Weights of a small transformer language model: MLP 768 squared ReLU, a smear gate.
Each number is 500 + 25 x the weight over its row's rms, rounded and kept within 0 to 999. Layers, rows and columns count from 0. Numbers have three digits each. The size before them is the row's rms in percent of the matrix's.

# layer 7 MLP up, 768x256, rms 0.127, rows 185-234, columns 128-191
109:474494508491517560520515477507486476482478530478486506501497494507476519459525491472519486504480520499501475483540475501445522501497486489483507497509519510491476492535498537495467471504505532
106:501463488524527499485498488489505553521451503503494498523514556497473526518476514500512494499520511499510523505510509499468491498478467485535494506501477502478508510501496564478517467578530475
099:531466450475547522496504497503488547474447500483489502517480512466499536482582528492481502526513483472469509495536476450538512514501531534487513539522498508506514493528486543514533501498483462
099:514528470505501499523536474508487495473483458522522472459467527532482457515523496489507487527526497488483538439468520501511465514507527518496476497467487497499524479532468489498466455486475479
102:512499508473487501497486493533475520515424543523520477499487498458488528532528498494535470492545490456491484486461489513489515496482543499494544478480514514524523472511518521496534503483543506
107:493511503519485459539491455553476520496488480427475539482505465498508457505523500540505469500520483508477488478489508481491480513500467468511538489493504498493511475477510508478514504479516490
099:485503494506492527475465463483499472488507504523481511480512540521475517484475497490486521524526470497511535452533502511509486499541486482537472492453524579499516538476481504526511494502480489
096:511499530446490542484525509512502495459541521480538501494464481514503458483500486496499480491511456504499526504493530543464507466518514494491495548531498499484500462480550523511492522490464497
108:448519487493469469502464501511475467533534519502479526491544541459510546487503512469520502540529532484484514533511530516520478501490449481464536482543480536466506499551508462536494511498524488
094:558526496498495515522456502493521514472472511533478499512531496500479502482519502498493484485507538499463529520420529481490511494473527499524478494492447499551487502508515499510511500520452510
091:485488472508516474502460460538459502520481528498476521480487510527507454480499482491491522487501515473503483464533520485491469497475465491505494472518499516499523475543453521521465518460496517
099:511523499565477521499487476512481520502500504465498522500472503503485499535499501512486541503504476501471501492470493521464511445532519534510520468518473484501529505496516496532494470537481471
095:571447531529498505522484495542570491490543510501464516463457553500513475443492512447502508519453474486474504503507495502508520496485474490501530505515503502460500511535519478456462488489484489
105:487484472474473511468477493491541503514517544502500516457513479500485511465521480489503540543471515455510489495523512516507458521518508505458503513475514486480561531493504489499506496495514454
100:530513493491506493493474554506539445511475528476528549498508512506459531481528481540523503457463544469493533534485506507482535461471539499456547489474506515472490500488515473513523525567484466
102:483478498519499476549535495464508512522482526469497511539551540485531472472497525449472533530479479510495506514512446467488525520503492527496483503496498529485515534501488537454522453497490504
099:536492486541451520524494533516512509462505554464502519471479481460491467479512488515480494471483487489506497466544485495526512487515520461501482510499527492514509523490492471515521491501523486
113:492484478496514490481523514491516506510492489521482513506458496496485503460553469498473489511481479512487558486516486506496512478468527491500496543505501471473491518516458507492501503569508517
100:482442504494525487555498521493499515492472517486491503460502478476534501469508496511547529539512505478484464525480466487496543499461460488529496524488485499474487518522486515498538510509496508
103:523481493518507492545515480505505535535502491508501498485465490497486457521542466500549475512523509534545478516508470485509525515535474532475477485552467488514519500517508474494464494510531529
099:487524490503514545506506486487489512499504462544483479521533537489519494479479504480486445457492486493512518470526530465504520528485491505534490507460523473499500489510522496468515526522524473
101:512504503470471556500489462520448483487495462533465509487495469455531509440523487529478485517509506482516500459521495491529516473479496516481500449536506504492487535499535509504486506531515475
100:509528516475519471479447551533493511495519474524473553522478468503517520510565462535534506531526459498521493502499513457539473471487523477507471519523507498495517539534466444463475504502484496
115:510518496513539497545448502484504539523493506475479512539489517504510491506479506490522545483474453515516506527478515505549521533497490468461495481496496506466499510544488527505517533487514530
107:534503509505471499453521534564482475533537506524487470516503513461534482514519508482521532473528503471478543472499551513483503495512491503515526511525494491508506500501498533528510482500471494
096:494481506502499479484488464494532504489526537482482487486522488522500501465531505503513476510489527487489494462510502475530536458466480470571499513510536479506485452462454478505487537513488444
103:528530480512495488494486530536504531507491503498470526508501475469452444453538479518502514479482484526517486471510449501473534493545519523502452556508508500534513496474487463473487540531494467
104:588446533469499520459539489477523530518437498518479543466513508482496528500475458481522541434507539488513500503467541494476526523508494483454465508519479512521476546509528486520496474506490470
103:497479485537452505546460499536499486503519497492508538531502504497518552494507533523500523519486490500505542443503526518497467518537513515447499491451500482500488470497508486526496502443493494
107:492493501488479533472554546494529472454524501506482543497507503460507483495507504478515500487495491522505519510463499495439501525538533494499455554503522483488519505491508499487512478526507471
093:546503524543505501471458515469486521511482537459495474474485495466475509464487495489506530482491540474505499529476494477520493519473487512518515489518522493531486480465497544440519522534501470
092:521496501529508516474511449529568503521544496487478502524483453480522525484469492531503518507515514543505512494547475468508474505520487531541501469521494507498473522501532516505487498506477471
100:521481487507479549466453508490540517493530494497512519493553482504511501540490484516513481539480472487475496527506535517486513511469527486470457548571516516548442499536498509483490482497490489
098:555455490484541510466478503491503494493448506496501523513507483492476484487489483513518545474478453501531543462525509501479507536529522518512504473488477478542461502492478530486465522476507507
098:513452496517521472497499510502497509510520528470507530487522519456505508444488502473536440495482490497528544507514519471514519486507484446497537509478469471521486485517549475475506525438535526
112:561479528461540517491496538514525499500503513487487506481492467461487531541501414463479481471494525484525500551491479491501517483535502469461484496505450483522499509492590466507511499496487527
101:493503495490482553531509510474489572480502508499477517524496488470450470512474513506516443508553508543508486475497491522529538486511539469550534464535497477503504527520483516512506487484464486
084:480527515449487516523514502484488472494469515474525500457489491521478477478515492486436475532481452528492463504501489506533525494464518519501504500530478508500481461452490462482482499489541516
100:488514441487499516494511510496489525477501490537577509472479484500548486490546453517509447525492533477475460501477551559468445499490546494489531506500513527516510505514523513516486505479487479
103:477528539551513472474513476497522468530518478516485506500484494459525480517479476544505542531501511506489485509495544490506513557499515481484467472496463519466486482543474472516492538529454495
098:544476500499495491489520506512529534499553501449546475476538455463510482514484454502486440537506488507461501519456483499474509457488488481501530474502489508485477519516542523483512473470513496
094:509520526495561498510514453504551507493447468483496480484499481507507498491481514459492462541496489525516497498508499512513510527529501504522527487485515517488545484508488483466496513546473527
103:503479499512504495484488459539494506484525520513470470516557458518498499564512491494511488535494476442497533522510528488500523556483525476524470485546447501483490498495502497520515539524509517
101:518544480500520471557489503501517500489471459476534502505525514452493510492496517526525472486471489471499455486479553516464451525507496486502506469494511456509504497469474478531508512522491494
115:497531487471506525519521483499463480502497492492483453524505429478503485530476474540467469492503485502502482463521471519492496489490499532530500511488426518516469518514518535526509538557457501
100:478509506517539530520483504461514499533550564550521491503507514524475456523485483513514510480498502513523558519498493460493460480475490507527519499508502492469496493490497452523559506503528459
086:485492509498505547516495510540529475500524487493537463460498516512523528480477509496504510469485504527471462490500504507493531521524534489489469470530519517459465501508465537522506502488521450
096:511465566490472552523560535502475480484508516497516510450492439494464474510502473476532474496495466529525478498541509544497503526498488499522523506507468481531476491511500470508513472497531501
094:504529504498496462489509535464484488503492514530506544534507476514510478491531504512550523469509490500484553522489495499462505510518515518501515533456498514535494485492507492522526499543511495
093:485496466509474534485511455502538521529485482479508529465518485473512502506493515460512485479517533515476579503490494487506482495462485501487505519549519482517480448482490474484537485479473463
# layer 7 MLP down (transposed), 768x256, rms 0.0641, rows 185-234, columns 128-191
111:516470511505534457487465512487495537477504548509474494543478503532506518513469522550486482506504493499503547520481520497521520471524476536530494451492525479483479487461539474509530486502519502
103:496569487496490470529522484486501511510511476510526459491463552517498509513556538483437503528507503485475512556501522512500496478460496516472494516482494552483511505512509502502504536504484529
096:530495475520508454532516515471498496473499543485506489560458491500464494522525496527479504524517521494469445546474472505504480536539473518445497500499486510487484505449508498498496475518501485
103:493468479521530575480521513483464504541490515505537481520515527518492529472482514478480493491522508507551440530493515481492509476472521476449496560473496505506508510511513451501513501464490504
105:498466518464477513530490538489485505506549517477447542509493504481520519529503522509504481495499495470501509517532514497479499489495522458512481510511495501474539463480478509526521533478501502
106:493551467493510487428521484514481492521507499483496524523470460507514507500461481442470494506508501489483488488447510460488525445440491485498542450495516521498511509465501513500504542509489515
097:448490475480477446461539517472494499541482520524545497497506499489493495524499509503497484503486539503476485507503472505518473479502500515468517464520512508513533499524562504492527480517552447
096:503545485516480509465512490528497485481460488496505474488529485502487465510506431520539480499493522513524482498508482533467491477476489495462484508475521522493497525484506479527487487465458518
107:496482488482461512522447535470485515515515500431469507477492504515498540489483504502482538476525512493480503467522512505480495501537485501481491529448461496526522489489521515477486500485513470
096:480487496496485517526482465521542480504527492528498455407464480507521483526512504482508495541467497498524490489538530539536484514518468499509488483459506486514471494464501547478509472520509491
100:502480496508537492513495545513530490522517459519457496490506483502497471518495514466510505462510502496500499531493474475467499478536491552499470530528496475536486487494483486475510535495537527
098:516449470502501478466530493483528485493530489551505493519485472469505523516519528503514504517501484479478498522481473496489492554476505452507495511533492506496497554505500503513490529459518531
097:502479511478485533531522495527529467508495453491476445468497537560497492474467524473533533498461508487502516521490529534478484571511464524495523500524526494540475497516524508484482475519510544
114:478480502524463454477553463483515500479501525470524490473510539532519489538465522490488521444499497482545523509503515466465496499476488533488495481527493495460495526520528453516519496494521494
100:550514507531536527413484488468487464518532542504464504489461528508473530530520471498496538479488520505546546513486515537483544425519475499492497484499469487486472519503488501480510500486509486
100:510520497539488495526520477520500503511510490512456508515525488498488537519453560501506452509537495518482502528517512497491542497471526479477471514471531528543477482498479488518504483470496528
097:522512524481501500451495505486528535497498540506551506524527530513537514526505552462491500449509532486487550521489497522517499503504482509493489499528489497481476538516509523496494519505512506
108:464520449506527473487494516505437489522494454500488471519516529492509538484524516496501494481482519480487502479525497505492497509530495500499527522538483477517499465520565493525516481506494520
096:478531503531520488477520485524501521449470476502476488481482507508424483476501535542513512489519541460489487487491530453503497501497507501495457494527469538528535519481515471469531499477493497
100:498531524472497488529519487465518508521502484492480513447476511486522496462532479488430518515432518459482421509496530527485487471508527505544511522532482499522546456537527512466464475476475506
098:504547516519539491511474531495505493499508496544516467490480537486481525488513463472495462484533504468475499490458467521532529496459580504511495463526529496516480507519488487508541492548503506
102:525517476485509515516523487541503453520465526490521453479518500473507510492435545469498481467513523494522483474469516518495493482492505526507471557505514496526511527477525481490446463478520532
106:493492557486461490510539554491503504479482542480522507493490494535462445532504521491500480472528489462582527533465492515468460489524489498501484487480503506500554499491496461528502503536517488
106:464487484545484479475486504492496514494469527495496525569475465543508552512524482523480567514537512503492529508488505461499513540481491481529453478509490508486506507461484520453534521480453508
101:467499510509488475485498513476473498477521524471506456482457499508468472510539481472522488446480538543495499518503492493507532512500518508497455477542513534500451507475488503501499492501466498
096:518523562496476481496539486499505552490492501485460490502528532493476518495536453489533492492494503470513493498483482537504542489513464509497469510503511510487511523530523458497510491528513522
106:484477532522490494490537524509529526459481507510527466479514516512528494510525530493449454482540523477558452512491526529493536496486493514503547503522467491510514490489544512509520487510519494
094:497500515485507437468533474505469488524459557507527548499438466535514534513527518517510514483463522533510463486489489503495505432505513493473472499506496504485501555496534496533516518535532518
106:468514514518471532491463477547479506510522488506469486483497501482497537487523511504497508493503475445469522473474505493485487542488493495480536506551539506454489549447528544471519490476515478
103:454504475529494537481499517480484494498539505491439518493513525528449535501494522506508490511485522512526502510483496459491486454491531494514495497505459529466546514488525502486508471484483488
093:443541468500508501498514489538507534497492498456518505574526485492511501464478563509482471482521492481509521456490486495529517473526551491512506509520453510502532488526503519485494492514453496
092:500491530462465486507508492534503500475477484483531494534503496474517518486496567478473477497481482514497496498485535490540507509486531510444541518492515500487480486476466490479464475474533474
101:479482497499513509513516482486489510470512512488528464493515548510533486501532489528500523534495527455457466489506515480441514468510517481503491466487516468571506485446529492512484492506485522
101:546503486486555475497492506469501479482520505493488460568511501458484531536519475498495475498487498520469514524518510502540509475501495485507521474502456420515519447494477476467504445488519505
095:520488515519477490492493527510557471521525533522498544462527473511488503486495528516488508488513484466506504508504512533502495491493493495509476524489492481526505504528538511505516479452509524
107:519518517508484484515497497463463486541492531479483487590451494495499517502486561496489501490513487492493477542482487513508491489512504488518488483358465466489474496488548498486459485482526581
100:523524471479484472513554527454480492492543485478433534549557484485490543493504500542542520493490498542504499531528526522483513497512521533535514490501496522455476519459470479512499478532540490
099:477469477538521470481513477485521522482522479520491502524500523490482510521460523510524524493522540476508499498517524489502458519514488483471487519504518516540494518523536524486536518474481500
104:502508454508524529476548530502508491519514504478522546503483516513499533456496464473480551480472527511497524506516523490512516515474475531514483502481530526480441469533502508527492527526455453
110:457498489485507509485514503512471487531489501494505518463517527461541514467518475523517525523503492550508475486468523563502534459500503513530505485447546530470511459464507509473504479530484482
101:516481516520520503490521514492522435526503477513507510513476530526497520466506594507510508525528493500514511493545501484548485538541467487463479460465487493516505481509452492490447529515491458
100:506536519524524479472542483522468518557502493466467495490522485489536522513473608491493499502476496501474493531535508493472505478524517504469513497472506472494502493508488484528497455548470547
103:515445512540509517499546502500531478545507506500509499538429505504521449510507493447491464490506505519487493479542512510503524468482492523467494514490474526501480534468518529527480494454508484
101:516469502526476423480469485522504491469514491526509487497518526474503472479505480481490523489476544479527495474499474474429505519529515470501484511434477536498500523443487500515519495532518458
111:468514495483508506486515530514464550459517492507494531513517508519551470525456446507490479529535553485462441525526548465470542467536516528460449532494486509493493506494493526456475471512484511
097:512510457485497510502514520536519468495516458510495502500510488511525497531505499558534512509520488469509487464510499491466492507457509500511494495496482498509496449511496482546511457474517540
088:489492508476494475488544535489495485506506478480509528521476489505492527495500623512497495481510474526509497527523514526475539471520484525469484490513500532502511477478528523498549482443570510
093:492470494498477550488517447511521514526508500518432528506503521474535521500481513502505480466479477517489495543506483507469478463479486545501545490507529494517492520477443520489508485541483495
095:496516457497491509506462474489536484505539473526471497460507486486523499527469482465451515559439524496478516537492527480475477527470505475478483515516509519497526534493524525487480534493513503
089:506476460506540550482542484470486490456486518556523514504458494478514492526464432530536523498507494510470490508515485452489510498489510526501498478521503496529545527549485504462505490472521519